config.toml
n_head = 4
n_kv_head = 4
qk_norm = true
init = "trunc"
init_std_qkv = 0.0431
init_std_o = 0.0431
lr_mult_qkv = 0.7
lr_head = 0.0112
warmup_steps = 200
decay_fraction = 0.634
final_lr_fraction = 0.0
steps = 7102
Each number is 128 + 24 x the weight over the matrix's rms, rounded and kept within 0 to 255. Layers, rows and columns count from 0. Numbers have three digits each.

# layer 3 MLP down (transposed), 1024x256, rms 0.0803, rows 259-313, columns 128-255
179134167114108151143096135161133105138130118130095153090141121115142132125135130133116139076126096065075130106064147129151126116133170129153136076104165092118128163121122142140132119091114122133154121131162115149159115166150148120148158120157138155123146132141151122097162097104133099127163134125154130079158152126152161128133136093126141126159178096102174130072174082177101108137089
173122130151143056149092149148093099125156121152113113118115103136131121144137142104127140120163119118139141157145121123121094187111125120133107133126106102136136084130143107171134121120124116171156141154161142123125116171092127125152096148117108087143134084140118071151096142143111111119134118146161179164136154163126132100162118158097106111108139103153135110142113190126108165084084
132115181125107152113137180117119101186100121094140081139152112143124144137127117106119105108127123135133136094131180125149162148137118087172090099125121107124147097130082140139150139110119142143117116173115104128098136114156091118134153117120144125128120128107166079142132103174155168147107080128129122153140107159136180159150097138138158146168110137083136117162105118164158148128159
152147139107150118109133161142146138114105074116103131127120131137141101102105110152134163144098116108139109117102148135155128128117140133099165137174110131080133132168104118146137133140085139139147125135128084155152143131107116122151122157106165150111112159141152191106125155125088113111150132104140114110154118113114110112120102112141085123112114141125074134121129103166183110098072
159117109087107112146128124167111149136154138102138147117117120121139105165138146139127117089128137127127112158101147096130125137139141110146143118141146134142121117161145127139109119150121131106126106130105111143108142156115139155123115146151142158108126117119143112161132149134119132116132126140115125167122116097080141119108123159130138163118121123105156068149145107138124141113129
099085120121120151129148098121100138097123088140113127105134126113126117097121144124123136103116121162109174122140145096148107157115153113120138113153102093166145126119133104127143167124127095141130121123136118137133133173132125125129150145101150152132105135183141156129128135150152085143117135102154103172108145187080122125157078125106127153187111126136118092127127133147098179140126
106077130147126154094134133143143136081152172176178118151147143123104089135132130064134133054146141107129143106147155137129102119120126167117106094162171100098129125122127144137130106090132158136109118084130156108128145124135115148114129146107129145159102135120114088152138139172106137132119144145124151127137110084144143090142157128115118210119119137124100147141150161121129057096175
138157130124150125143154116186137096086153123158154166118074134134106129137130162147085130141124123121165151121132117109154120131130142124132146090112116171117084146146164095098086196106201134124136116173148114111153136181117172145146121150146123076117095131123147134135109150097117149101153137154105114089084146140109107099101133093162160136147124126142096102147124142140105166116111
135149155119077126135114146102116144103139119119118145118092106133110149107150158163042137137104166103122118128114135158110144144146139131129106159158105125139099136111137109153140103130107158129107122153150145132112129139141133059160152166146164131141104125136132123132148126106132125097124115099116113122130169138138128138130099158125126135101113103150150194136092111126091102150066
132152120144117139131139132154089128105104127140132119152165124121196173159120136115092139112129101104142110132096152122083105088115104151144166102148165126113122131165136064100132154162144140116117155140185109130140082124125085083163150093123122098154138112138150082080126110141110169145106100133147133104104146105070118080132091124132120115133183148113142065155068147118165103133125
120057104130157133107095135097133088113118142124084086109151172106130124111115086142120132138095122150123108106104114105158100077132125133153138135120157123130123144166096133111124143131125081157121162153150090122079084109147095147146106111165108143115151117113130154123121144091151172162182129163120112120117134104152141132130128089176140151126095123143157175107158143112120164111091
083150152182138137126121136147154138129178098176103132116082122127144135126134100113135174082113132162102143094166141113127128136136106095129129076154163123127122135121151135097122088126178127125142130134104119111129074171172151131169143127125116190132130150132127117108148132107143116094115122101118136112111158146174133132155099103143111121123087088134103087120135108162139171104117
153131098102091110105128131097121110076130096144134141081156100121114109084118133160126145116179140112087139145108053154182160121130150137142107129100145107130129104135121138143125158116134119109105152158135140113149193163181116109113123164125111173130134117192120150120146152093107176143134126162122122110109180097142168134120169155102104110117158113122173096077138115083140116144132
124162169109131085119114154105100091135136093198120127117096152161101116110132144075125134141191136157135145120169149139120169100134124121153142178096097192119104108108124097145145140114104159140127166082121137107127099143170141163166121096134135148120092155156133108119091141127131132110140131136107122128091120131083158124134087123100150145117148118151137129108134165140153108115147
110151117112150148120103150112167121146140125124082117124149138098122125132123142120175117121141111149118106154129137103128111126125135107115101119113130098148096128123183108183118135141135157170115169152159106097071127133142179113141131163172118137097105125135142148097085117086074126068099107116140143156135167167126158109103120134128112143093136164123109138122112126143164123116139
147126112145169108163176107111142154135126171123144111125116130132131146157155136128127150146133143153141165098120065173137139146152100143132148119142102170091130133137135113090151100097144136106146127102165122155116131118141114135129093087098158084174145167186102069117108102189087141119141156090126085161105129101125074101140136147156092114140114131126088117139142141138129128180075
126149140170149148115139144117110133123079131137095091128141160160137102156145117132128138166116086137160136095125132097126108138089120154139161143110142159159094098121104121070167117140142126133106150097115143111147147080100162131090108127121128157142137129156099134130129132157168137153142116131091091192144060091132144149192128097105180119149133157149087112124095123105115116125097
088128127149116107115145118137138120109144140088124090141119122156140175123028127157144159138080139132093188134130136165147095149133138096118149108087137122104096143135202124120158102144147143130103118159132145121108147107153132133128139140122117177118145114143124148153152091138127104114125090120179162112127124121152116125092086120107153130130100126149104180123098146142138115152158
101163106122156104094146091133169106154162152136127094079115130157132130126102184117140099071116122125099114148152127123156158122103148153129083159141135143127089094119167132142125075133121115138115145112108127105138141093181153090101136173058123111120112176139141172066116138141118138129109129105130150090127135138120148071145126134165146129127111133130167144140126120181179144139133
130105129119148119114124155157118140154153091156138132049126141159162145118133099164125122107125135180100125109129092119142147084138146129110144103131160129128176068107128169103153123131151161102114119125145136144099172140100121119109120113154152105114112106114152137166109136113135085153107088151103173153104132081101119088148086152138118091116165140140129122140142096130110144146155
106161162121116175127142128121108164112159165141146106109133163115159111098140181120115128149113116168124116139110134131122148116114155104122131158119090139158156128100132137137126144098121135083107160134129111156097141130155120119164132149141127102154136115129116116105161183152130129141163110136108108124077141154063142097151120150117144121129134137105128092163116183138127114112148
121117137110092143133139167116122121113101108112103122171126106118120192113136090096137135123116149130109141148131141123155125177139128121136094154148129137136152106160117116134163154114116102121130142119145127133134152150096152155145112164110131122144136143155129145099149124131127134133112131138150082203147130108125108128115080140119108144138173098123096151093144134149112121144120
124139128130096130153129139105182124132080081203151145159122124135111139115141146127145139153102131130152105127143145106111111092122118131127152129169134114154143135150070125128122149113132116106117135169138110130135156079114197117121098125095162151118156151150131155167095143133096089160140157120140115184134125156105078085099118153131116141141157111136185152079145140135134107110095
147160122126117174174115150119135083120110148147107119117103127100119106094106167120130112141138114110078117136115142148101105116126167066124140082145153104100155106111114093098156164079133108112141150151152109095096139123128137150146172107097152139125127095139136131155130089130128147162152101101064116148067096143135152135143148099167185155076145103128142135118155131104115107137141
133087138104107165138122118119149133126101143116172122156144132111103149068129062105123113131176063180129142144139171121147104091130151116146106157148130138134194150163099113187156142132145184118093111114143117182101125124146184154114106089126106119108070107131115123094127109118133138147102149132145099120138131138145155102120139122080148123149096131112114142103149117141122109106139
115112148091141139112093132145125124116139129120105106080127086131124153148105134111130148125138147138081082136081161118159135179146162109131092126154143133096145139143141114129117083135111133124111168076156140107142149175094145178144131134134129151148111177122167127112150152162106144107119196145151120180157160155092125088162099144135153122181145100119115137109108111118127125097127
118136157138142125130113146133110138160109112120150109145159106129111148146110155185138092159138133182113185125100200112142099111129124127100088137120105112131086141153119113136156145133113147150165159117102110105143103183076121121107096143193098174139108119117098119129148160115128130116107123110137098126096122108176138141146120104110118119155145125091125157124149116155142173099136
143155163106119161111120148128119124127135133103094101160134133120119130145154119140101134122199121138125111113140107153128127126132143119154161168100149103099154126143126153168126155130128156108125166132101115124130096133079130147107139137103132133094100128130111145151115164117138097101134137112142116112123148167130133097116185133096118130136134171110184076111145103050109125125147
088110143122125121138130113113125109108163150133132154117165136125121110111119164137147145127096108124129118132116142130165114121104155163095111113129152140117092145124116123138085126161127133130095144123099120131106168077137133138152098147136125112137088080123151106123146157143044101081122149144089122212118112125136118123094142143137120154155135134112153123136150079097158105129145
111104093087151170154126128154115140136106121117132127071122115156114110105088069081152179156130112137107143113111136092148129176111129112159095132124127087109099101104125110122082157117144136143132177123132119130149098081117116128119113154167120150150142130121147112183118104126157157174127092060094123111129133158100097129139161105168152144164145133144105114134106094135107104143121
116106121123151112129089076131152093116116125126155132095092125126134111107091138163136149075174150146129127156139146166123115149127116155145094150144129203151094121111126144110073132124142107123143131160083122092108101183112131141160123116119094129102116092123122096101115080137113141172122139155082167088126130118126151118088132136116175093158134170176110133109113124090108149147137
132141118111166117127114129159113138155123157146148111103134076138113132157112152123134169091138134162095116086140063123113116118144106102109137078096121181140122111132160142118124122131136123092129139150146153118118102136153098139096108169105129174124092118142122168102150160132105099106178135111096103160141137080110089111145129161097116120155116126151127116159138110107117149123154
114168162149163135114087139106127142161114108099142143152097134143136134090102121155084160119114146104106125166136115138105127134176117146105136092132110112109125118118118121150132137120155110138088117106111142136102122108109120114098148132124132095129134092129110148174178126184109125121150179089126155161126108131101098104096111133147126170155118152144119119111093120102116094145100
192085097130104148170127108131142172128092103148157162136092117127144120119169118136106112118119133157130161150106154134131120149181124102111138098124112181147137130137114139147124112109081133078140163106115120107126133092108115068121123135146128120110163108127157098148129121150120116129159120142109110205111156152100129114128149171145114098135090129138127135148140137155096117133121
139131131143118091132144175114131125146159110101128132176124097131148150144092069145127100113100102121100163141132171135116153159116112171083112078169132105102132131129096166129140166132147154133168111154143150124137109111110132125125117098130130124138115103127109161159113141098125142175126133137134120163153124115106127133120137118130099082118109165136125100164129107138145141124164
142144138130154110163134129108179096078104127141133179146111114128124098129119159119151138132083095146108092143112159138114114103152129123130153129135122115102158131123093102152092209137160124130140145089102137075143103110135111141123116145148126156105117171158145160161140160105129110104129149149126085107152149128142092098133125127140118126092150108161095110136124156133142131130153
137145134108095113130099151163130137130166139157122128101091140161120121129138098121143108128145164149104127132098124144163093144157135084163133121126131107120098144142165116140138112097141095101144126092134093101121145139114132137128126123155116142137090130131128121144127088129150112164115115119110150152111129121125167096121110140097118102103109143106122075116151091126103131127138
080114160144100126105113119065181127095179127113131116138101135094136130122104126117124108145136112110102152123157134164136128100135138123100100099090077090162105158156101115177131158143128156119143114127129170109119117131132170145110172119136121123106138119149104124126104168154074182110107147147095145142151106153133165158093138162151125157108118133120137118150076108080122139138133
118111106114077112101144146120150113077154136147161149107112135175136128158104077142095070110112110125093165168131120094129113143069139105119120124151161136120144135140124135167123103129128116132146145092069118138133088110121134154128120107097132110182117113133169118097133123142154153127135145126133097145136120154120134130116097129106148146118094156130124144125110139164156123120130
198151165113162167135099107101155141163068137117121108110111135125099119160166118127123120110104156143150118128084153136122149115140112134172120175103066170120145154060149154093128143146098150144132143101082073116117154138131106128160138145174107095118121093128149130107125097121146115122132097161115114168131120134136065131124153125122129105146120105125127178096103127139112160126128
071117089105091147081124149122183149134111152101156126162135082134141115123130141136136138112150107161100132147153143123167113139108137102163117066132109116122164135132117132130104136176131143133097127144120137145139131148127128111121093122081134156163127150136132183117133108096125171157110154116116113088137166148126121106153136130103111117129113113149126122096139127103163111091141
113094138145115145108138163166157136141120124158181128164115100161143113124116144107166119123140124114146118105141144110137179147137099114117175107139168166135144077167127124136099183108122139132132126126125108151115109109125149158108115116114139123117141115145126116098125129123179122142100132133157141179135103109104096120147144181128134126122135125120135107115126126169189082090125
100093114132099113156146153134155073132136097099076129130098148144131116133175078126097137117134139088146145075114127145130179193136130147126134115060128128067125151121185147088153102174160114105130124121121150129115130135149138136109165148117143107139085159156113125145164146131110093140107113129115160130152111144156147098114110153155131157101113137113119087169102183092118147137107
101140124103119133103097100134137107171069133108088077129135118109113161115105129150137111144102130142113152165078134173119158097153104163197109098114152167093094144136144118126088177156185119151162152075120093114125115110077179151128135106143110122098112127125145138070094112053153150111166119167121126114166128119122142158121121148110097103100119132123149137117161140159113166173114
127104136130158106113085131120124123144120184092098104111190129161111151171107148107113140148150171069085112105128141152151068113120156104188103142098106128112133071150098131156134144165112147141088184115133136140120126151164109135098127148152136160129109143153144166117141152185122081144137098109092137115163112141097084138118138170163095129049110160122127124125102087129153148138098
118166124120126145102131106138142120133133148192123141143175114117172128102158127073168116144180132105116110124110124132149189095102111137109096131129137176119134130152092118181110119149130131158086131129137126134135133131125137144120118154123125143144118124161159149166135140124129149158119131102131143115102147105161125129114145117088096110124094112106136095161174138146119110124137
118117125140108146139129149120151146111144164153151129124143134126154115141177111123131126134101173155145146131140109110167133141141068143171138102136137117152129135127145113114133115100116111116143135083138110133096166146063182130164149143107122095132153125139147126106160124112104090112091143123105129082161177131128136128116150137096128078117143169152139116138113157107081076110086
119069172087136131143107102140111123119147106120100101100150119116129106105165127103141135141158149120124098158097101150121152168171117136119149176138125123133109141139144185139095157167128109121093136112127151144098147078105158128151080161133145122094124168084125124151140106134106106139125155117151115133070154126090130144107118136149164126136140127115161156121158158111114156140105
134104146101143141115077105126129141129117089063102153148118100101152118095115113107157103143120200103127122112098130142126153140181143121171116167143152129104120145096122112126163146125125167149162120113097152076161166121108099116162159099151116124109113185103123113135156106105103104171143138160171131149151136147103111123140116101113117155139104117140130113114111083119141143114092
118147164136118149122158160123099167091126119139119144131119124097121123165158122150138148095144087145140079142161150097158121128073131144143148104172155103124126158098099133113107123144099161097093138112154149126139159170114128134151167117171131126122129183150078129152093127134113142150141140137179125171112131121078129106127185106124150104088098194122100122125135100117156130123109
117130103104127154165125121142140098105123136110131115093155129127129167167129181150124069132133166105145105120145168105117109144125157108143087125098205186141063158170162130114134138140124096143118118088083108127131136164160157101177123131111121139118130085149134139105112139101099131136144125150117083139088142121119109114124109108093133101115098074096099129150128150128140122096136
118155138111138122118118101143117140124121162135127132092112142132126136101122114121116121153155137115124146101099085171139132097169096092119107128084117108126153120122112121138132151104101134144131108142131115156128137111141161135129117109134135146104113164135135116144143114122165097094149108108186154181148088122113116173064134142141159181106128139117185104122104092137122137134182
116122146114142134094186121115168054134171140150130111157158120154098128143146115171128148113120126143130128128076121170137107122141130155115175136145147124141132124128133101146099173116129102124094119143112159093131112139124141145115120126132125155102141174104153136126131162106175112109134157100120112137087132103127169141129157118137115130154085166170130089111128115119113074115112
124144133163111056185104113119118145111129103163146135091127120124141130111100150185159116143096154072112153125164151100174102120118115115126119130137149124112113071103103157121097155178144146131155134122138110121153124090121107190174127126129081150103144131120140134110157098149117136102155123145092098103093114167117114122159124102153144138063128063119146144135148153127103152101114
131149118062112117151079161132126136096151135122126128088128111120163191122139117108107079144064094160131139103169137104139116160107139149113136130109129101121141170134090111101175137121146161078128159137126123090137107119128139108169100136111135131141111113119110183116112131128136159138110131129119167081112114135095119134126144154116163122138122146147106138117124140129129141124110
# layer 3 MLP up, 1024x256, rms 0.0925, rows 260-313, columns 128-255
151155123120101083147123091131071106113167117103125128118106139108149125159139152127099149156133131078122118145066126111113109161103097141130104142146169166166120088090146136087120115119113113082093151172155109121119166158127120140154083141139103146114140127101148110077134148089130112134131137127120182125127131153153142171177128119127097143118168127150133134119121160115146099176145
085079131082125144136092145126099084186162137130115141132117142141094141116112125091098150157117171155184148125074098074149152088138139106151125151092110120158131121133131126150088157078139144122071126154099125095156133143152121084163160120152084113145135157085133122130139125133122089093091192125134156132111108145141186127138106094182113166099130107110114144157137175131151130130164
098115093124171115119127112118119114114147136153118187151147144117144156120122111163124183143095157107128072097081128139103154098145068189101143108098155121137149139130148100141096108153106108136141149101094164124143149135148083133112111119088078160109130170164132136112126139162178155116128137115119136070137131154166156148098116119129150142129127128114141129144129147090139139148110
132104154109158116143106139151103153160175130158116147152131118129109130124108145102102101106129146106102114090098118125105108130119135120099188161090116118137131123110124137111135118146133107139117090132142170122137126127136088133156107129110117143153157144129142130137153148113142096088116113154114138129135129118136105109167140136120114135133085092161104147123141117162150161144116
110166159108132118077142118127108109145103130075139132165144136104208119108146141140117135083145165125121117142154150128095075109147149157134140108170125142140111080109140194138098125083139125123122143116134140112105113109104159104104142159149134144105145147131132147131112153128138144147119165167105141132146142127156144140151136165126137131114154119166078128098123121106148132142137
097141114098100133096092125151123077135178129090135103159099154132135108125104140139107120162147135078093107184172131119156103092167142072136161125121115128136112122156139163135112106094074114098114118121124108143122100112122112071125115118146097128134120165115109154138135105143156161142081132155111158122151122137120146102140152128142131104103139120146126171164084139123169156147143
131162124121153097143143101153116108114161125112137109162104157186118171157143137172123092107163143150141117134130167149090156153154112132102115163127118141109138088101164082102110119083185067119061152149119132138080116126144083141138083147127119121141161136084126103135131148119205117127160078109149157105118146143148149179213067100145123131151141140129174092159093106125130109134180
127186138158112157094146150116125140131111147131144093111126125161162169094109166159124157118132118116120107090137099181111123143132149110140105089127137110176113145126129162134108105136131166121149141157147143124141113107169105122150139071122133126091123144129119107070137120152146117096129163117112107090160129147127149096131152134127142163108089118146128124122104124099138125174137
113144109058113127123111120160093136176131153103177131132124151105110138147143135122110149158116170089135148118126129096115105131117142111152120125166122118125157131133146130140110132141153159152139161128146113103096096090120074157132116069163158116104144186053127110074141109143164149101155145134173103089168140161100109107131134113133144132119145155153119135123124110099140108133176
119167102088141132125094135118146081152149056149110161131166140166114183146139129146124128125128108075140090106118100108174088083127129107143107099137136094096144153156137135130113121092089099106087119123119113151161123137134078145128105144145140149146144154077120146106138116098121153100136132174149116104097114120093134174196100117098166117110137133111132141153159116144130165123122
163157163169109159140106107172106148177145145124118129174074150135175161116113106129177131122135123082113122111106146090126099114105160130136116137115133137131134166113118133145092117083112082160141121132146120170091138161152089135123139107107119162102128130115133138099157092092149133120112160174136153107152124130136100122120136156122138127105103140109113139138090082163090118126132
110089148193114170121126120101107106094161132093070152103126172130127142126100114184167122132156134139086101127120089103132153112151091124125217106106142107120125110136127110144145137143142097114100145151142121140116173174110120133098043138116111148152115181051096153100137153123135099134147115143135102100134135075175114142133113139087133142133166114130132099126089110140143141167159
107150168139142141165132136146086125105174124114122123132117139087152106131127160129179116128157154105115095120148144105102133114125158126156116141110155128129095081129156111132109166084113141116101176136144089149125119117153113141120110138122137126134124176111161134099107122150118102123125165114165108106124122103125127161115152164140123110180110126149139166110141155135167108180145
142100124093130123101118092120136107123128148112159100148122105153130146114166147114115148123125123130108115095120125105128123133128121099137099107118146143141098146112134095156111144117114065088122132182150163152116132128152100157046134101144127146124129192091139143118118184129144134091068171121118147131146136171122179156146077131116140117083115113147157127142101095115167130151135
108140104095107160109095127116115087172128129100138131152143161104104155123112136172140174150144141112119144127127155095109117129163124142137122115134125123126183136099149136120121154122149083111151111163117111119150121178165182151150133152126111139145154156107128141108123112118138147105124133163144144139130121126111142169140140121106165146064111122096133106125136113136130151103166
134150117088156115131091111151126088202118095092134163152149150101124128102100150118110130142118163136091114137173111117079114110136094111125104086111187049136152142115131129111100118122154093113145140091163118143149191172153136117118117138112103153139125118125117122108115110132128088133130109141098132113123090132120152114143091160129149144127188124138099138108094126103131078142160
135131125148132133130052133123136128118132147121133129142138111175179135107124160138180109127149137146116165147134129091144099099111109159155166114140144118131116141182101135150096140094110111120106105136137161142130121092183101113133131116148106133125182143147103162154143090160099153119099150130154145093089119157096108186138102125160161136117118102175094168103092098142109111129143
132128157136108133097139070134085101130141098117128134137156164139129182128136157199094123094180100100176164142147119109113134140095127165093137109133102128111157135114141130119121129091088100113117115134138113139098121146149103117102143101163129164151165122165151112119119136140107107137123191126117100112139130115169142166137141109131161109106153021101093112152104107117098131149145
120066143129153146123105079142133117138124159147125160114097113167155120132154121144120133110104091142133134159148088101127151098113130115141161134090162112164128156133122171132137147117161149074085133135119114130102124152125091120157137092179118125187132157092154163090152120125119120158142098104109162105154153108119104107170124162160107110096171098188139179181154108149128110153146
104091157138138089131110135085116138119170149126125105093129130134094101092113141137183137137171099142093121127030141112114130142148139129151169073147165142111174099108145155129092129178125127151100154102165121137161091118145138112127117073100136110102148140132130093145141126125127103110117128130109124123117120146104130144157088166129121145146173151119152137177092131127128162133118
115145140140106106108105135169071102156097106128138141155114128099106104152115124156111119143099090150117116108139098146145100117155114093144131122116145100135139145122142134160153108110136114092131151106168117148119116115132118130154133134157129164114131121121159137144117115132139144111143126160142144135189128124094146119155130128100167154130101096142131109124173111115138169102140
124143105137113123135152146161111132175107096161149136192106140129150115108093134171118122113137143175087084113115138126150122118170082136113102121135102169120158107105141127113127120100159114110124145186123147136108111131148143133101068106131122147165149125123150121140081143114116147080095120147105138140144094133147135160166113109129143126125118082126146164124171158186179127140129
104160153129126121110100129157138102137157160124158127132150150124149145089127176161093130098174124110117129137091135132102123140098139146112101112125126114105113132187112163139088107132090111076177138115151102147153121143131137120132122134083130123157150176115170167159111085144161148148132178125154108096128136144108129127122100169121165118088138123138124145151114111162128172168110
113156166136125129160112127128114114169121120128180133112108138121140109133133141166164118139165118108100164188144123100083111142130134136114121151092125184152113061111142125102104177155125119141157136160105132129130159121117140134100127121180114119134129149123149128160130144130156128148124107113128145131120115092125109091154137131096140151091152098138102122160128119108138140141142
132086132137124105125110092125074117177119107094172156159143118126145128110115140131170108135138108128137153133107121120139137102150141109139101136145119105102123123126137102137118109087161098134088151114111122108082130116154098106161099101147161168119137131158092155104157177142104171146160151148114140118138115139155152120120129117158172118118116127118084156125086087129146169104149
140163150152117124139090142120076147149078105137118109108111103146145149153140137178082116107158153147149122096113140081145120097154109101087144142136125073099107126165132150151141119141159128133138127120123115100105103127167138121087155109137141098099160146122142124153074178132153143101096159169132098134115140130109150117141084114147147132096162135145144121132177142195127116154129
154125111119154140110148087170096107129127103123098091106145103132151116107129123150094129089136121139125096153138085159104122050157130143182142163104140147164117098135150141133117165111094151120123169171143118129137110116117134084105125116149144129103139150105102142146115127123161145124129162126137099119166151111111116153122149107116119116137133130165108152114096156154164157127106
113124099131135134108111143106088134153188141131099153134121156115106134118084117154117085074121120062121129144127130086106109149155120109120129136098195108143110083120151118096084105157128156162106128113125136129136141180158099153131098092102127126130125142106127146142104170151123116151137124145139133108130108132142165118088124141127133100138126108131167090144119134162160115126094
157109165118126153145122117142107137135127116126141122144170103152164116069117136136134132128128173147108119130121110135153109125129130131136149137164134101094084115118183135112093154099108104121144128127119157106141115119134157142141118087165103178088153140114109099151166136124118136120146125108135103090157150120167140103118126154124165125163115110181101117143117130158149121136088
125145163091128152143139104162120140112111052092113113126096154150105110129106143120080155081104160148129135079137101165086148065088114137168110121125114073133148117133138123154063085085145138106132108103122122121105182110151120103074107106142077132144105130090140168025153154191124135145147176146085170129105100119180126191122118124117119141152180125179127141116124154123134151149110
118146144117132213161146098083129120111121153119100126174088131158133106105098138147158121134111112144149145162129114127099136112169110109134111103091132142161144117092150109157105133124159132101145123166142137154135105164148177082097099131131117164126111133162165119106096128140131148112152092107118107111130097162131122120142094153114173116138107168134125163144108140148153118124122
082101141105154115092110126120137107090161135141167072154146079140159132127087145124110106097172135101147143131127144126088125075160144129170138121173155169127185110130155155092093119109100111114156118154111123161105123112135114124139140145150144093138137122163119138110099120100123168138110129118126120073123142157143153142137108173145118116136148114105120125174109109173138102175103
099119101138145098161136106117070134137109101149200177139107112134122109180119130151133126116100096130137124097118105112121117080133140080142116158110122094125124100109166133121106078106108136143158092117140135136142163113101088083077125104170128132116171152143110113118161181183134115131119146144062165124135137194124119133148138170116109175146178106182112142163107151126120171178139
091106156147146172124101125120127120144147125148126157180130112186154164105092135141086154152170145122073141127103120147044149071108161162129098159134158117105131096150148104133127105159157072079128100116086083168116137119114144101106132088137092138145120141119107119120114135114172160147120171151103116123100099099112136139126150116113119149136142117106120154159098156142120121113133
148085136084111102147108073148133113155133135131143142152102158136117113129137123132117148164130102159091099149131117135136127092172126164098149138119177113123151124133123124179132107097124168155120113147149103147126149149162115128133108150131163113118126156115083118118110147111130111095073165142096078131154110117127132114144145137116130119133099158093099147117143137169128124117168
152141116137115141128120154141125109119158114136129120156084147121151140141147122158135168104148138152131103111120107138139130118159136133141129119133093126128126124155138143122145088138127129108115135124113122148081105157131144135138167105154105121145103162145100097098118110168148086081090145121065135114115124144144099161118123119110120109128100147129079145171044147169097126138093
100115098115144137118164136128116093173118097150120162195125165133195141136071129166136148102131117137144104091130123136114130168108134151162157152105142154156120118156087133151136127118094105151144135117137143124107150108106146161117115100137137115170157141123114134097124152141106106078114122129090129109147145154092134180109171133127151128133123107145149132113118152125112128137116
097125119140111120106077116119106132100181177166137141134123145151108129141113120110117145115121147165105116086122122149142126137096120136077157084122132138099128132136155118109104106145103117133121135112104156101113140089131077130138146150144130149144139177094131090108141130126164125113110145123154132126139129145149112145155148112155160134155123143141140155124091134143169104164094
150103169157162113151123118158121115109138147101152133107135127120138095091177160098116137156162139121101150138097179104145112098164125114200175084091160129138142092104112130129117111177093131128131133122174103136127095175139132158120090126149131134147139139117132098139133175140134131137092109162120154132146138176154144101124119133168143143150087144129113179145126121129133120103133
112142162147117133139115136147139149163120120122101107178121110151119144145075178156082162088154128153150093112080127140122127136142116111110178094136116125100120137150169142137094116119141107116097116127121141164155151111140096135112136132092109144146103142135093162132142142139130159129076138111127128111134136123136112128166111145141096136163102102128096194113071141139138118106101
120118148139158122135156135124133156100103103120140173157123102123141132047137112153133130128124125165159133135126126120101100098166137094142110124102133112145129106115158150157165112120124122134136130115116097098096100106148164140151117137130120109102145156116139090146153136110143089098099166129102100127147113168116112164123172129157138146100116132163090153143094161151122117111109
141152099107132148121141104174088128112177139090167103154208126100132157113151119144110108138109180108134137130156167126134147126122119156155148148149129144104147099110117128090085165109134138060125106109124094149129097132133116147101138106129154089127164106127127094142164136147145133092126126117150134098130121129191162142073115129086182119136151117128109154197131080108140110116158
121138139143136151165086149124096106126110127150133122137149087164188121101102109123128123148109169127177086111089129131158135061112109138104123120110124104142171115125153097102081142109132161107124136108126151114183123120135073086101074127105112142171109185135142124110132168115154125121132130137054139115179092162121162113147147112111116145146108126127141116120105130108131149136101
124141095156149141132098147136096136077159140089155133180171111108116115065109112134145155123139120123150131124122140157057131086118098169108114122170171091139138109124175111096115160130166120138149145117147111113143170103153112119129087113185164123152119169138125119135131165099103166090136141103096092027142119166165101142144103140160118151139109120159165127164126129169172188168108
143129143117160100159108111142118096139137144110158130130123137117134103123070150102070110148155109140125139132139170140118137128135123101134180123100154124138116131120127105167093116135137154121148118150110123113130095115167090095153118125144152099157121139143133078084083117141153122124071137094121119119147111145157147122161116124098122116112114088138098149192129093117116121152161
114127149123120098157167113119134080125120146121129129146149110137121118136120126103125152124144132116143124160145138154167112139125142135119125113131124105105142125094140090163165086098161077118110128112121163178109162154117166140123078142140129124125138199095143095106139142120117167129097150161121077104171138106112148135156129097128189092120118085136162105133161135132115156164106
147093111130106132164104139110127124154133096130143132143136155111109146136151125141121141137092123140172136117118123148148159148166076141138118148130142139161121139138158147107101130165142142098134099128160133081104160098145139114053091128133117129135145156108134120092084108142127182112121129121139166105120148101119146112129147148144124126142091127162116134122151137130136118132127
087151149128106124128116112142107128158166095143118125151127096122122146097106097158150140131155146126123166136124133128120145165132128156098135114083143111123130135112121135156121166133140105103120163109128139121152160154159135139092110142120117084154121150096132103133150150132129138131100134155156192111096118158197150136139098126086149144133139132139093136124131130121189149108121
100168161116095138107164147148133133128125117103111112157104210156082162143119143158113142141112151104153112158145103099122112137136107147103118128121157136109140127117129123144141125146117179117107124153122092138095100172128150170115130127172130140175115129078110147096139152166154116112134122144116149098120124126123159118137156124091168133091144129079162130130126114157135107123180
121128080125139131120127126143122142136149143146134094166100181146160158125122129129119123087190159132121128146094106171139113140133099081131166122123136103137134124131170067119127125103153143132128078155136123123112138137137112148098124140096148117101136141098119103108114124093142175120122160153116143133133119118148113089145139103139089108093136144157158102124117157140172121109101
066115128096140144147119071145125117171148118130164108136131123152123120114128155158115140151112128170149167130111132163093130141167131135133137092109113113094124147076120127104125129115162100119142114138134111146128125158107090102080131107140100128090128121140124149133132141101122120128118102135131148123131110113178147158125107156131165126097171109119138155142130128127140132151161
113112141139121129137129137134160101141145118115134130152166134121147146139152137153131119125128171152112128112092177133108128145125109122158114111110112128105163156100149135111144135139125128048107121160119109159115121096106125138100120159096136167124135153129110115121138158100112168069161104126119144102144128134133161161143126139151133166126104123126144137128134155137137173138146
157104096126119129116125132142101103122107105146141160159103151118139120105136110172082130150115110137113137121173141144145099125105104100157140096089142124150120140140128170092120137127165128114138100109126125190140144126160122156137128128132114153153136159129155111157185114188120127165131156162148090100153124143146121164110088121139127124131129162158110130133094137125132118096150
171102165149105130137118163126101129125143136153132137115075121121135141115095144140124197125118135078162133139162140114110121121133124142133128083094110106102110086150131143155127134081152149132082142142126080132165092135164097078086123091120136128127144128095172146116143171176124173189115133095117144100115113164124141134142125174092132111141166147149139109128080172170133127113128